config = dict(
    hidden_size=704,
    vocab_size=8192,
    norm='rmsnorm',
    norm_eps=1e-05,
    positions='rope',
    rope_theta=6290.0,
    tie_word_embeddings=True,
    init='uniform',
    init_std_qkv=0.022,
    init_std_up=0.022,
    warmup_steps=200,
    final_lr_fraction=0.0,
    max_steps=6893,
    dataset='wikipedia_en',
)
Each number is 50 + 10 x the weight over its row's rms, rounded and kept within 0 to 99. Layers, rows and columns count from 0. The size before them is the row's rms in percent of the matrix's.

# layer 8 attention output (transposed), 704x704, rms 0.0515, rows 51-59,115-123,179-187,243-251,306-315,370-378,434-442,498-506,562-570,626-634,690-698, columns 256-319
084:62 35 39 48 51 57 56 68 44 61 39 52 53 55 54 45 47 60 58 72 44 29 61 55 65 48 45 53 38 43 55 52 69 40 60 31 47 58 61 61 23 50 47 66 55 44 54 60 49 45 53 36 37 54 53 52 48 61 43 59 45 72 53 57
086:52 52 43 44 57 38 58 43 38 44 49 62 36 28 42 54 47 54 49 43 47 38 22 72 51 49 48 53 54 40 51 58 69 55 52 53 36 42 49 45 39 35 61 31 44 45 52 52 52 44 30 31 49 54 65 55 41 54 60 58 77 27 45 63
090:51 51 58 60 41 47 32 62 37 41 33 62 43 48 50 63 66 54 49 29 62 54 54 69 41 43 43 48 52 75 64 49 45 40 44 41 56 65 44 48 62 35 29 35 53 40 45 54 61 57 54 60 39 53 45 64 49 38 51 44 50 62 47 42
091:56 49 66 34 54 45 61 66 65 64 47 51 55 46 36 50 52 45 48 50 55 44 50 33 42 29 45 46 39 60 55 62 38 37 51 59 48 56 41 61 46 57 46 63 66 45 42 55 48 53 72 42 43 41 43 46 58 37 50 50 41 36 62 44
095:45 62 40 50 57 55 52 63 56 47 45 51 34 41 45 53 59 66 39 54 46 59 50 53 55 55 52 68 61 40 54 48 63 43 57 38 50 57 50 49 54 46 51 29 45 50 48 62 50 39 56 64 45 24 50 58 75 34 45 33 39 38 49 45
095:54 55 55 38 58 47 59 63 34 32 57 68 51 56 52 63 47 47 55 51 53 34 45 61 48 59 60 47 44 38 28 52 42 47 54 62 57 53 45 63 64 68 47 49 26 53 53 30 57 37 24 51 49 53 29 45 39 43 30 49 44 45 72 39
091:62 60 72 38 34 73 37 52 50 52 51 42 60 50 33 68 39 56 44 61 47 53 33 52 58 41 62 38 44 41 63 42 48 53 67 41 46 57 44 57 32 67 45 55 37 54 68 57 42 52 56 60 39 67 51 62 51 60 43 43 59 52 33 69
093:58 36 57 50 65 56 58 75 37 56 54 56 63 55 54 71 57 57 41 32 51 38 48 47 47 42 58 50 41 38 45 50 40 38 52 57 41 58 50 57 59 29 52 48 47 56 58 54 49 59 54 63 53 50 53 53 36 48 45 37 53 61 33 39
092:24 50 48 55 52 50 55 60 60 49 49 63 46 53 45 42 50 46 51 65 31 41 55 46 39 60 38 42 39 45 64 64 60 59 54 53 68 47 48 65 50 38 64 79 66 49 64 25 43 49 20 37 37 37 54 70 48 57 54 56 63 45 46 30
114:59 52 41 55 42 30 27 40 56 43 36 48 48 56 54 52 44 33 53 27 59 60 52 61 53 56 32 28 56 69 46 64 53 59 43 61 53 50 57 32 66 72 36 30 62 52 49 36 41 28 65 49 69 72 49 43 66 47 45 61 51 53 28 58
112:40 58 56 53 52 54 53 35 48 50 39 41 63 49 55 42 58 51 56 42 48 34 56 37 44 39 51 63 39 61 43 35 37 49 50 46 56 53 48 65 42 48 27 55 72 44 50 54 56 52 49 50 53 36 51 40 54 41 53 54 44 48 55 36
111:57 38 53 50 43 56 66 41 54 52 61 63 53 40 57 38 60 46 46 58 39 43 36 42 46 34 51 52 39 60 46 48 53 79 48 65 54 55 57 29 44 58 67 51 56 61 60 56 40 64 30 40 59 47 50 36 81 35 57 49 56 52 48 54
110:59 51 59 68 50 60 40 38 44 50 52 53 48 53 67 41 46 63 43 36 35 46 47 40 27 37 30 46 49 52 43 47 46 53 61 52 46 42 47 51 62 45 60 57 62 64 43 54 51 38 67 73 55 55 51 53 40 51 33 55 53 56 60 60
116:72 31 55 51 48 68 53 51 54 38 53 50 62 58 46 40 30 42 58 64 49 42 55 49 60 42 57 63 42 54 67 58 30 50 36 47 69 47 29 58 33 62 52 56 46 61 42 33 50 68 47 29 57 61 41 38 61 49 54 69 64 58 43 51
117:57 35 48 53 46 62 49 45 41 55 42 47 37 40 47 28 43 64 50 30 36 69 50 49 48 36 30 57 64 49 52 55 49 52 47 37 60 32 34 42 47 55 51 42 50 55 49 74 49 65 54 47 51 41 56 52 62 62 38 40 34 43 44 49
117:55 56 44 52 54 50 60 40 41 46 56 49 37 39 55 59 51 36 55 48 58 58 43 40 61 53 44 46 57 36 46 58 37 50 35 50 47 43 50 47 68 44 69 60 53 62 48 50 65 52 55 49 56 40 51 42 40 70 40 56 62 49 64 44
113:50 42 39 58 55 45 54 37 45 74 40 70 62 48 42 42 50 47 59 60 59 56 62 56 45 52 46 52 41 59 48 48 39 52 65 48 50 46 65 43 67 59 53 57 53 44 60 57 42 45 45 66 58 71 39 52 52 52 54 43 46 29 59 52
112:59 42 56 43 50 41 55 36 48 52 46 45 48 49 53 53 62 73 37 39 64 57 57 57 55 42 48 61 56 53 56 46 48 45 44 52 50 33 42 43 68 58 30 49 54 62 43 60 42 50 61 61 81 46 58 40 54 46 66 46 46 49 58 57
108:68 45 57 54 55 40 65 70 38 54 45 67 44 62 45 53 47 66 62 65 20 48 51 35 41 29 51 40 63 69 61 55 66 55 39 31 43 49 56 63 36 52 51 70 30 55 56 49 56 45 50 37 42 43 49 58 58 49 46 71 47 61 55 57
109:50 52 34 39 51 46 50 48 50 41 59 37 41 36 49 63 36 61 53 53 58 38 37 64 62 50 51 46 62 38 61 60 72 49 45 44 33 52 48 44 38 55 76 47 25 52 42 61 37 53 32 39 56 63 53 63 50 61 36 66 54 38 56 64
112:45 47 64 75 48 39 25 58 49 46 44 60 49 38 57 60 67 49 62 26 58 65 45 54 38 48 37 41 63 70 56 58 46 46 57 23 61 58 37 61 50 39 44 42 43 38 26 52 58 56 38 47 28 55 54 74 51 40 49 48 57 40 36 37
111:64 59 50 43 56 41 49 70 57 52 46 50 54 50 48 49 52 41 63 37 35 49 39 43 46 38 43 46 58 52 40 57 58 56 54 62 46 62 68 57 49 48 57 49 47 53 47 57 53 61 68 46 37 67 48 57 64 46 60 30 50 49 50 39
112:37 53 39 54 60 59 56 56 43 56 56 59 41 40 38 57 62 57 44 56 53 58 60 42 54 41 46 43 62 41 54 39 31 42 51 46 32 57 60 54 50 39 61 32 68 58 59 59 49 24 39 50 40 54 29 50 66 53 52 15 44 30 52 56
112:54 68 62 36 54 39 56 52 39 36 41 57 58 46 30 68 45 43 31 43 53 36 54 56 45 68 74 36 37 40 46 54 59 54 41 54 51 55 65 37 57 57 37 60 32 50 57 34 67 17 51 63 50 43 48 51 52 34 61 48 49 60 65 55
110:51 56 74 27 32 55 39 61 58 40 47 42 44 63 41 49 43 49 53 61 40 41 35 54 44 53 45 46 47 54 56 39 45 49 65 40 49 55 50 64 52 62 40 43 38 66 58 38 42 52 56 41 33 69 60 48 44 61 51 46 50 55 46 59
114:58 47 40 62 77 57 52 56 52 52 41 39 53 60 45 63 54 52 32 42 53 37 47 49 43 35 48 39 62 53 44 53 39 39 50 61 40 57 60 55 44 46 57 49 59 50 52 56 48 55 63 49 49 54 57 46 39 45 57 56 46 59 46 51
114:25 47 58 55 32 55 47 55 44 54 53 62 36 68 47 48 56 44 63 55 38 42 45 51 36 49 68 37 48 59 68 55 50 60 64 46 46 47 64 50 58 53 62 60 68 55 59 49 48 74 30 57 49 38 62 52 55 46 56 60 53 35 59 33
091:69 63 54 53 48 63 57 56 55 68 45 54 31 58 49 62 60 60 40 68 58 41 46 52 65 60 45 49 30 37 54 38 66 46 46 55 48 34 43 60 35 39 42 57 49 43 41 43 53 58 37 57 28 57 37 50 44 43 62 47 55 50 46 52
094:58 59 31 51 37 40 29 41 38 52 58 49 63 49 61 57 52 45 36 49 50 46 51 51 44 54 52 50 44 48 49 42 44 60 60 58 55 65 56 54 54 59 36 51 56 54 61 51 43 38 49 67 64 35 60 52 68 47 54 65 60 52 53 65
092:59 60 39 50 38 54 43 51 65 50 42 49 57 52 50 43 47 50 60 47 57 44 58 46 60 48 74 53 34 47 52 49 53 57 43 39 49 49 56 50 63 45 35 51 52 41 73 45 24 36 51 48 67 48 47 39 70 47 49 28 32 49 35 47
089:35 36 55 57 21 50 72 53 48 61 54 40 56 34 37 39 45 50 30 48 54 71 38 55 72 69 47 46 49 59 34 51 53 51 52 61 61 55 46 56 70 41 51 61 57 53 59 59 43 42 48 51 52 47 44 60 29 51 47 71 53 54 66 70
092:59 56 46 61 43 39 59 53 57 48 53 45 49 62 57 39 53 53 64 26 61 48 38 43 49 46 30 46 41 55 44 42 47 55 38 66 56 42 44 45 62 48 52 59 33 52 58 43 47 55 59 64 78 47 55 66 44 39 44 43 49 47 52 30
094:52 37 28 37 41 39 66 53 55 63 58 61 46 48 43 40 54 58 69 52 64 53 53 53 48 49 52 60 30 52 60 53 55 49 53 55 31 42 60 65 41 73 48 61 42 56 58 40 73 48 31 41 38 49 31 42 20 51 45 52 44 54 43 55
094:45 65 56 60 30 71 44 55 42 51 54 54 60 60 37 52 38 43 51 49 67 62 34 37 52 29 48 52 19 53 32 48 35 54 53 49 46 53 61 55 47 61 49 51 61 49 56 52 49 51 42 69 38 54 48 63 59 45 49 50 49 45 40 35
095:51 65 49 62 45 44 53 48 44 44 47 28 50 47 49 67 54 59 58 54 38 45 42 64 45 63 42 68 38 59 45 33 52 55 43 36 65 44 48 46 59 37 51 43 65 56 55 65 63 51 37 54 39 48 53 48 56 38 55 49 58 71 56 55
093:52 49 69 51 58 42 44 38 47 47 56 60 56 52 37 49 41 43 45 66 31 58 40 52 55 68 43 43 52 61 44 51 51 61 33 41 51 56 53 62 52 50 65 71 62 35 29 53 42 59 62 47 54 41 40 45 64 39 28 39 46 33 31 64
080:50 45 51 58 67 48 51 57 55 53 39 66 54 43 52 43 51 55 60 24 64 51 51 63 50 54 82 56 44 40 49 61 39 54 33 50 43 57 46 60 60 49 53 44 66 47 49 40 31 34 67 31 51 46 45 33 51 40 54 40 58 55 51 40
085:66 54 65 53 59 32 41 52 41 32 47 56 58 57 57 51 56 52 44 62 46 67 56 46 63 57 68 42 55 52 49 43 54 58 63 61 41 44 47 64 42 50 45 42 60 57 69 33 62 50 30 54 35 65 42 45 41 54 42 63 75 36 49 56
088:55 32 42 39 60 33 45 44 55 49 45 62 53 49 53 45 46 67 51 75 63 50 54 31 45 28 51 61 54 61 37 27 61 41 57 63 54 55 63 45 52 59 33 49 54 41 32 48 52 32 44 70 49 49 30 44 63 77 48 41 46 46 47 46
083:45 55 66 42 63 51 50 59 67 53 63 52 55 52 71 47 52 62 52 62 45 64 52 53 53 47 39 50 54 56 45 56 51 59 52 49 50 38 48 47 58 53 47 56 43 56 45 50 54 44 52 46 43 28 47 34 48 62 49 47 41 35 58 59
081:63 50 45 46 28 51 30 44 48 55 64 51 39 55 67 52 28 41 54 39 54 59 34 44 52 45 46 49 41 44 50 47 69 35 41 69 56 32 52 51 44 38 43 39 36 49 63 48 52 50 51 61 55 37 52 63 23 46 44 40 57 60 57 40
091:61 50 54 52 50 58 38 41 51 54 53 59 49 49 64 51 52 53 50 53 45 58 56 39 48 35 49 44 56 63 43 50 26 54 44 65 41 44 52 53 53 56 58 65 74 52 32 41 54 51 53 51 67 84 61 47 41 54 56 43 59 69 60 65
088:51 27 55 44 41 66 54 37 40 42 54 34 34 51 55 50 54 42 44 37 48 51 51 66 39 52 46 44 59 33 61 41 39 54 48 42 37 28 52 42 42 50 59 47 20 33 56 47 45 61 39 42 51 57 54 48 58 36 60 50 48 56 39 48
095:56 45 42 47 33 59 57 58 61 51 50 49 35 30 61 46 41 50 66 37 52 59 46 35 52 80 34 30 46 55 46 43 33 57 42 40 38 60 52 47 48 68 37 43 52 55 49 48 38 77 67 61 36 62 49 33 51 33 52 53 56 43 48 51
092:29 57 43 45 38 57 54 48 61 55 37 40 41 50 43 63 47 52 68 41 29 37 17 45 54 72 62 47 44 42 40 43 53 59 56 31 44 45 49 34 47 43 53 43 60 52 51 52 54 52 61 70 54 49 49 66 63 52 46 49 44 67 54 57
091:49 38 39 53 61 44 61 47 51 46 56 68 58 55 53 52 38 39 35 42 60 55 44 59 60 46 58 55 34 49 52 37 53 46 50 34 45 69 59 45 48 51 42 44 56 36 48 62 46 62 48 55 51 57 35 44 66 67 62 58 46 63 59 52
108:54 46 37 56 56 54 31 82 48 64 35 47 40 57 47 44 48 61 52 69 51 43 58 63 57 73 38 32 51 63 54 48 54 58 49 47 60 41 55 56 42 53 71 69 54 52 30 46 53 47 43 49 58 51 57 60 38 32 40 71 52 55 53 59
101:76 37 41 54 57 62 62 59 32 46 45 59 36 53 41 37 61 52 54 56 61 39 47 46 40 61 41 39 48 54 37 61 59 53 52 34 53 68 55 54 37 53 48 65 36 48 66 57 62 58 46 58 45 55 60 54 68 65 58 60 54 59 48 47
089:37 41 49 41 45 49 53 42 33 60 71 51 32 65 54 70 41 67 76 53 59 57 50 61 47 71 64 59 52 53 57 45 43 51 43 50 40 50 54 50 46 70 54 33 35 57 57 35 38 37 62 38 56 59 55 60 52 56 42 40 55 45 48 42
097:51 56 56 40 53 66 48 43 43 51 38 58 73 38 57 41 46 47 45 49 56 43 45 45 67 53 29 44 41 47 53 49 43 47 66 57 69 34 42 39 59 39 42 52 52 47 49 34 35 43 34 57 39 46 64 44 53 43 39 51 32 44 45 37
093:62 61 62 49 46 44 49 62 65 56 19 51 67 50 39 48 54 48 66 34 32 46 49 71 43 55 57 56 52 60 50 70 26 43 37 61 41 57 44 57 54 54 57 67 44 45 52 64 63 54 54 53 70 61 47 53 48 63 69 39 54 46 46 55
100:25 41 58 33 48 38 43 67 48 53 63 49 52 49 35 60 49 48 41 52 40 61 58 47 29 41 51 46 58 73 55 53 64 56 45 41 65 67 42 57 75 44 58 54 48 43 40 60 39 57 55 54 52 46 46 56 48 57 54 25 38 37 45 43
105:55 61 57 43 42 54 47 55 51 47 63 53 32 39 67 51 35 48 58 58 36 34 52 51 56 72 55 35 39 63 43 53 60 48 47 45 73 55 51 73 58 66 37 53 40 36 43 43 57 36 56 64 39 31 36 68 50 64 50 57 42 54 55 49
099:42 37 73 63 39 59 47 62 51 50 47 56 54 45 62 50 51 65 42 53 50 57 42 45 39 25 49 28 37 56 45 37 49 64 52 40 43 33 53 45 38 52 39 28 43 43 49 49 48 54 55 41 40 61 58 39 44 54 59 49 45 49 54 52
099:49 50 51 35 68 52 39 62 53 41 44 50 49 51 56 53 49 56 58 25 50 64 44 38 45 38 68 64 49 44 63 64 60 46 46 76 49 60 38 59 55 35 56 44 42 50 40 61 57 70 58 52 45 61 47 57 50 31 60 42 46 55 45 62
104:39 65 54 63 47 64 48 54 43 49 49 43 40 44 56 49 46 45 40 39 61 43 46 50 36 46 34 56 68 42 67 56 63 43 59 56 51 56 57 59 67 38 43 15 52 66 46 48 52 33 59 62 38 55 49 50 46 59 41 49 59 44 48 60
106:37 47 41 56 46 50 41 23 66 56 40 45 33 47 60 36 54 41 34 32 69 65 44 45 57 48 58 56 55 59 46 41 26 58 64 66 46 49 48 47 55 33 68 32 44 42 52 49 35 63 63 62 68 49 31 34 50 47 56 26 29 49 70 57
103:52 56 53 61 44 47 52 58 52 59 50 59 48 73 37 34 61 36 57 44 37 63 64 46 67 52 41 50 30 45 39 65 44 42 50 57 57 64 53 58 76 41 37 69 65 40 61 47 62 56 60 32 37 45 42 42 60 50 49 52 36 75 37 49
094:53 49 47 41 40 46 66 38 53 60 66 52 40 66 48 52 34 52 44 77 48 55 49 43 55 48 60 58 50 36 59 47 44 47 43 54 50 30 53 48 29 55 55 62 63 50 73 55 75 51 67 41 50 55 56 31 68 61 66 52 51 60 68 57
097:43 51 34 61 49 56 45 54 38 53 38 49 69 48 52 47 52 63 46 72 61 43 51 48 55 70 69 45 58 41 52 43 55 38 28 40 59 43 52 46 40 59 45 44 39 35 69 45 56 46 26 52 54 42 55 40 42 47 36 50 63 58 47 41
102:63 54 65 37 42 32 30 42 56 55 57 48 59 59 44 41 33 47 54 66 46 31 37 63 47 63 53 47 37 63 52 58 72 44 41 58 47 53 31 49 53 38 39 63 30 37 37 49 51 67 42 53 46 38 47 52 68 50 41 61 56 57 62 54
103:48 61 49 56 43 45 48 47 50 68 62 38 53 57 56 36 71 56 50 48 46 55 71 37 39 55 34 71 71 69 58 58 46 44 48 66 54 49 49 47 57 50 53 47 58 44 54 60 42 60 63 36 51 55 53 47 27 54 54 63 55 56 37 55
109:44 50 35 57 65 42 50 49 33 71 32 59 81 50 52 50 60 57 35 63 56 40 59 49 63 48 44 65 67 64 40 60 56 49 29 55 62 36 56 46 51 55 72 64 76 40 50 58 50 33 45 66 70 42 37 58 63 45 51 48 47 57 47 41
105:45 66 29 60 52 53 43 69 43 57 45 70 42 48 47 26 54 45 54 70 47 42 51 47 63 38 57 49 40 62 61 33 40 61 23 49 53 53 60 37 62 56 56 46 51 51 48 41 57 35 43 25 59 30 53 43 57 39 47 56 61 47 51 55
084:45 51 62 52 51 62 61 53 65 52 40 44 60 45 40 53 39 73 53 60 47 78 66 51 55 56 67 48 64 53 36 36 44 30 65 48 35 35 51 44 54 44 55 90 56 54 53 69 46 56 39 73 47 46 33 56 50 37 51 62 50 45 41 66
086:60 67 65 56 45 44 48 72 59 62 44 49 45 42 45 43 50 46 55 48 31 29 46 35 66 53 29 40 44 46 52 57 58 60 40 31 56 56 60 53 38 51 37 61 55 50 48 66 52 56 40 58 57 48 49 55 55 45 54 56 57 60 39 51
086:58 37 33 29 35 56 67 45 40 42 41 39 52 46 51 58 56 40 39 43 62 39 33 64 32 52 64 64 74 36 40 52 60 34 54 47 57 46 46 41 50 43 58 47 51 50 50 52 53 41 38 40 46 57 60 56 62 37 34 59 73 41 46 65
085:45 38 48 58 64 43 43 56 39 49 45 48 51 37 48 47 65 57 57 36 43 43 53 79 36 37 36 55 48 68 47 56 57 57 54 41 57 59 45 60 61 58 44 47 48 48 46 48 37 39 53 44 53 60 49 30 62 45 47 53 58 49 40 41
085:48 41 61 37 69 66 50 37 43 40 51 53 47 54 49 54 43 47 58 46 55 71 47 46 51 47 26 43 46 57 61 52 59 39 67 50 42 46 25 52 50 33 59 61 50 61 54 62 48 43 49 42 56 61 46 47 64 38 60 53 58 54 51 47
090:46 39 45 49 57 50 51 57 65 38 43 43 48 49 45 54 68 57 49 42 57 50 46 33 49 57 53 58 42 44 53 45 42 29 44 67 52 50 60 59 51 56 78 23 62 67 40 51 53 44 52 54 55 44 42 36 22 39 49 34 48 43 39 44
087:26 65 47 53 52 50 55 65 45 47 59 46 52 45 38 40 53 50 55 48 60 46 56 56 64 47 51 46 35 52 43 56 60 42 53 51 64 53 43 48 36 62 38 46 60 71 64 55 47 29 39 44 46 55 44 42 71 34 41 48 47 45 70 25
087:55 44 54 30 44 54 36 46 61 36 38 45 36 53 27 45 36 30 45 45 53 52 43 53 65 50 57 58 50 23 49 48 42 56 76 63 46 30 56 48 47 41 45 55 58 64 54 61 58 45 53 52 41 59 62 41 40 55 52 62 53 54 61 49
084:54 50 49 35 46 54 66 69 48 54 56 40 37 62 59 56 55 51 40 53 52 51 40 60 50 45 42 56 65 75 56 58 44 32 59 51 53 50 38 58 57 43 27 52 52 49 49 49 56 65 32 50 56 55 50 43 48 53 45 50 55 42 37 62
094:44 46 41 26 56 62 56 40 24 55 46 50 42 62 76 55 43 45 41 49 64 30 34 67 44 53 50 53 66 42 59 48 63 51 59 38 63 46 54 58 57 39 41 48 45 54 55 54 59 41 54 37 52 42 45 69 59 53 38 45 53 56 52 48
093:50 54 50 38 35 53 39 36 58 47 55 51 45 52 48 57 49 55 34 43 62 55 40 56 36 44 39 56 47 28 67 43 30 64 69 65 61 44 42 52 44 39 58 37 58 62 49 49 32 56 50 65 50 44 54 44 43 48 54 31 57 31 57 42
087:29 45 65 63 61 53 50 47 25 42 32 65 48 55 51 42 65 52 37 42 43 70 63 60 35 62 39 50 56 59 29 51 39 33 57 49 66 45 43 55 53 40 58 56 54 52 71 41 74 49 59 58 35 47 58 26 69 60 58 49 53 59 61 45
087:59 57 49 39 49 51 56 25 52 43 42 43 44 52 36 52 33 57 42 57 40 43 48 34 58 48 61 53 69 48 45 55 33 50 41 61 46 60 56 49 50 76 53 44 48 53 53 47 48 46 63 56 50 47 56 65 77 54 60 55 33 52 60 51
099:47 63 56 58 48 41 55 59 61 36 49 38 34 58 47 49 65 61 52 58 59 46 72 55 57 57 53 46 46 60 52 41 41 53 49 44 57 52 72 60 39 54 46 51 59 49 40 61 53 42 39 56 50 48 57 50 46 53 37 63 54 49 53 50
096:58 34 46 38 61 44 34 41 43 57 56 59 71 47 57 46 42 47 63 57 57 67 47 46 35 65 43 42 60 56 58 61 61 33 31 45 60 46 44 47 67 59 50 49 34 42 50 53 42 58 51 50 48 67 48 64 70 65 52 55 48 60 59 59
094:50 39 35 67 45 45 51 49 61 45 47 37 40 47 38 73 42 51 49 67 54 49 52 46 56 35 36 64 60 56 48 30 41 53 63 45 42 48 49 49 47 38 53 52 68 68 53 77 35 70 63 55 44 43 66 56 68 53 59 42 54 52 45 31
101:50 38 39 53 62 38 50 47 28 60 29 53 73 50 59 46 48 42 41 44 55 53 48 37 50 52 59 47 57 43 49 57 59 64 51 52 67 60 32 46 63 41 59 37 55 48 44 51 58 29 45 39 74 25 40 61 41 45 57 35 42 41 46 54
101:49 48 47 38 35 41 39 41 50 63 47 51 63 45 63 33 36 35 60 69 61 49 43 47 54 40 49 25 62 26 63 47 60 64 52 50 66 39 37 50 47 61 62 60 45 36 49 37 44 44 35 20 44 44 56 53 43 52 61 51 48 39 36 50
110:47 44 50 53 55 43 53 23 61 32 68 37 57 53 49 33 43 63 56 42 44 57 66 51 55 47 51 62 52 64 47 47 34 48 42 55 45 52 32 34 47 53 63 68 59 50 66 46 48 74 41 44 43 60 48 37 55 45 53 59 54 60 40 53
114:46 43 67 63 59 48 63 58 46 57 57 51 50 52 57 53 47 55 61 62 38 38 51 38 69 50 58 44 61 46 55 47 59 45 35 42 48 40 47 44 41 51 57 67 55 40 54 47 70 46 45 46 38 68 62 64 59 52 45 57 29 50 34 43
113:53 51 39 31 53 59 50 49 52 41 52 53 54 36 51 63 53 36 44 52 50 47 21 53 48 32 61 46 78 46 51 40 52 43 35 65 50 59 71 43 31 53 54 38 61 57 48 61 52 47 29 37 50 54 52 49 60 48 40 55 43 39 46 55
112:46 46 48 49 45 54 32 47 41 39 41 71 39 45 44 56 60 55 59 46 37 50 56 60 45 41 40 53 64 75 48 56 59 51 54 39 60 61 31 50 67 55 50 35 38 46 44 61 37 29 48 55 46 53 42 58 68 40 51 54 51 47 39 68
114:61 48 62 50 54 55 52 37 50 49 62 58 45 54 67 49 51 45 49 36 45 45 45 33 55 43 42 40 42 64 50 50 60 65 72 59 47 42 35 48 53 43 53 47 66 51 42 55 39 44 68 47 57 53 49 69 40 50 62 48 57 45 55 41
117:48 55 37 73 51 43 62 61 48 46 43 54 46 53 47 56 56 70 52 46 53 63 54 34 43 48 57 65 53 34 37 50 21 65 46 66 62 47 67 45 43 58 62 33 59 64 55 48 43 43 38 54 50 45 52 65 15 33 49 36 53 45 43 36
119:42 49 44 39 46 39 56 60 42 48 61 53 62 41 37 50 66 48 36 36 62 38 59 53 57 48 61 38 40 52 31 55 56 51 45 44 34 43 36 42 47 73 47 47 38 63 59 51 49 24 30 45 48 61 38 43 46 21 33 47 62 57 70 40
122:58 54 56 34 40 62 29 59 54 37 54 46 24 54 32 45 41 25 56 40 55 51 34 49 39 56 47 53 50 39 41 54 54 43 49 54 52 48 40 53 48 50 46 34 43 56 51 49 51 66 62 34 27 55 43 43 77 68 46 49 52 53 52 44
123:38 47 42 59 58 59 65 58 61 51 46 43 36 58 49 69 38 58 52 40 61 46 45 74 52 53 40 50 57 39 56 57 40 38 74 54 50 75 38 50 46 56 44 69 62 56 40 58 59 71 49 63 44 44 42 52 62 60 49 61 41 57 41 53
100:54 57 69 42 51 35 42 42 51 58 47 64 43 48 44 38 60 66 54 43 30 54 41 44 59 41 44 57 36 32 39 43 39 59 69 41 35 39 46 66 51 67 45 52 62 46 55 64 56 65 43 58 47 44 64 49 28 46 53 55 46 60 57 44
099:40 50 52 46 55 41 56 64 44 60 63 59 66 49 56 42 47 55 56 53 33 58 46 62 27 25 55 59 35 49 63 65 59 55 48 50 47 47 39 51 40 27 62 59 54 51 64 58 67 55 39 46 47 54 53 65 50 39 44 56 64 60 40 52
100:50 62 51 36 59 42 46 55 57 51 50 74 59 42 56 52 55 65 54 63 59 38 43 54 49 44 64 38 60 44 55 47 66 47 47 52 51 48 50 42 43 67 78 48 38 49 32 57 40 38 41 47 51 54 47 57 46 61 49 44 40 37 56 64
101:41 46 47 61 50 53 28 52 39 37 62 42 57 56 58 59 59 51 60 37 52 73 47 43 45 54 39 57 41 63 36 61 59 45 44 27 52 46 44 56 58 44 32 54 51 49 50 50 57 29 44 51 37 44 54 64 45 47 42 61 46 42 40 50
099:43 47 55 55 43 39 42 50 47 51 59 64 32 46 59 55 43 47 68 38 52 40 48 53 53 46 42 63 36 56 35 68 68 64 67 71 36 58 47 56 44 58 44 43 46 61 48 42 46 55 57 59 44 39 34 70 44 42 66 31 42 47 54 36
101:40 36 37 49 61 39 67 41 44 47 62 69 52 36 65 49 72 56 43 44 38 61 61 46 51 46 37 48 52 39 46 37 59 47 62 57 34 66 62 53 42 43 70 40 65 47 56 66 54 24 59 38 60 47 53 54 35 62 63 39 45 44 50 42
108:45 67 51 34 61 52 47 60 51 53 50 55 53 55 50 69 57 26 54 27 47 53 31 50 45 65 68 30 36 57 40 43 69 43 48 62 48 52 54 50 66 38 64 56 41 54 58 41 47 34 46 61 50 49 41 58 42 44 68 35 45 47 49 60
103:44 39 52 40 41 44 36 53 47 35 60 45 32 39 50 49 57 35 57 56 45 42 48 67 35 74 38 53 50 46 49 53 42 40 67 51 43 67 42 54 42 61 44 28 42 51 51 48 42 76 45 41 38 80 64 42 52 49 58 44 40 59 48 37
103:61 75 41 42 52 47 59 42 58 47 55 38 57 58 54 38 47 66 43 50 43 68 29 51 48 65 49 45 71 44 39 58 62 31 50 48 55 46 39 52 28 50 51 44 39 51 29 62 43 57 63 62 57 56 47 50 44 51 44 51 45 66 67 63
# layer 8 attention value, 64x704, rms 0.0676, rows 51-59, columns 256-319
103:54 50 38 69 48 56 56 58 38 42 58 41 61 68 55 48 37 52 44 56 60 56 36 67 50 41 63 64 38 29 26 32 58 45 60 48 55 78 70 54 55 70 56 50 38 47 58 48 60 53 67 50 46 53 70 51 48 61 52 34 44 53 52 30
094:47 53 56 39 41 40 54 51 54 56 53 46 54 40 44 57 35 58 45 55 42 40 64 45 58 52 30 46 46 37 62 61 29 70 57 46 53 51 52 53 39 52 54 47 37 41 54 62 36 49 48 55 54 49 52 50 51 55 42 66 60 51 40 57
101:57 45 29 68 39 58 42 56 41 42 60 42 47 78 59 63 41 52 53 47 54 36 41 42 41 55 47 57 49 51 50 48 53 55 50 48 60 72 45 44 73 62 50 53 49 39 28 61 46 42 51 54 49 67 62 63 58 57 28 45 43 48 46 63
102:58 57 49 62 47 43 49 50 53 53 49 53 18 31 53 57 51 43 49 41 58 51 52 57 46 55 45 46 41 42 68 67 45 64 51 48 61 54 40 44 64 36 39 45 39 53 71 38 44 37 48 46 52 43 37 57 53 63 71 57 51 55 54 55
099:65 60 30 50 45 58 47 71 51 58 31 32 37 75 53 62 56 55 47 38 48 30 45 62 49 50 47 57 50 47 50 60 44 63 48 39 48 64 43 67 40 41 59 49 40 49 76 41 43 50 62 58 52 47 63 39 51 54 65 71 51 43 73 53
101:33 54 46 44 51 38 52 64 51 56 46 64 60 62 51 40 48 45 34 51 45 38 24 41 62 50 42 44 44 44 57 69 52 44 49 55 49 50 32 44 49 52 55 49 51 35 47 45 91 30 57 50 45 68 34 43 56 41 54 38 55 61 66 44
104:57 42 31 44 33 64 66 44 59 35 48 56 62 57 55 50 53 48 56 53 75 53 41 65 55 48 33 56 54 49 56 49 65 67 42 36 43 49 34 51 46 35 39 48 59 41 61 57 36 51 46 41 57 48 68 33 49 52 51 47 55 48 55 38
101:56 57 58 28 50 39 58 41 51 48 35 52 65 69 46 51 50 52 43 59 39 52 48 64 43 51 25 55 48 20 33 58 63 48 46 47 50 62 58 45 40 45 56 46 46 60 48 45 53 45 54 36 53 49 60 53 51 44 40 54 53 50 62 39
099:60 59 38 50 59 56 64 40 50 35 59 60 48 57 45 52 39 49 61 56 47 71 67 48 43 56 49 38 45 56 56 40 70 51 62 49 50 36 59 58 48 51 33 44 55 41 32 57 49 49 36 48 45 46 56 51 44 54 41 65 63 53 33 35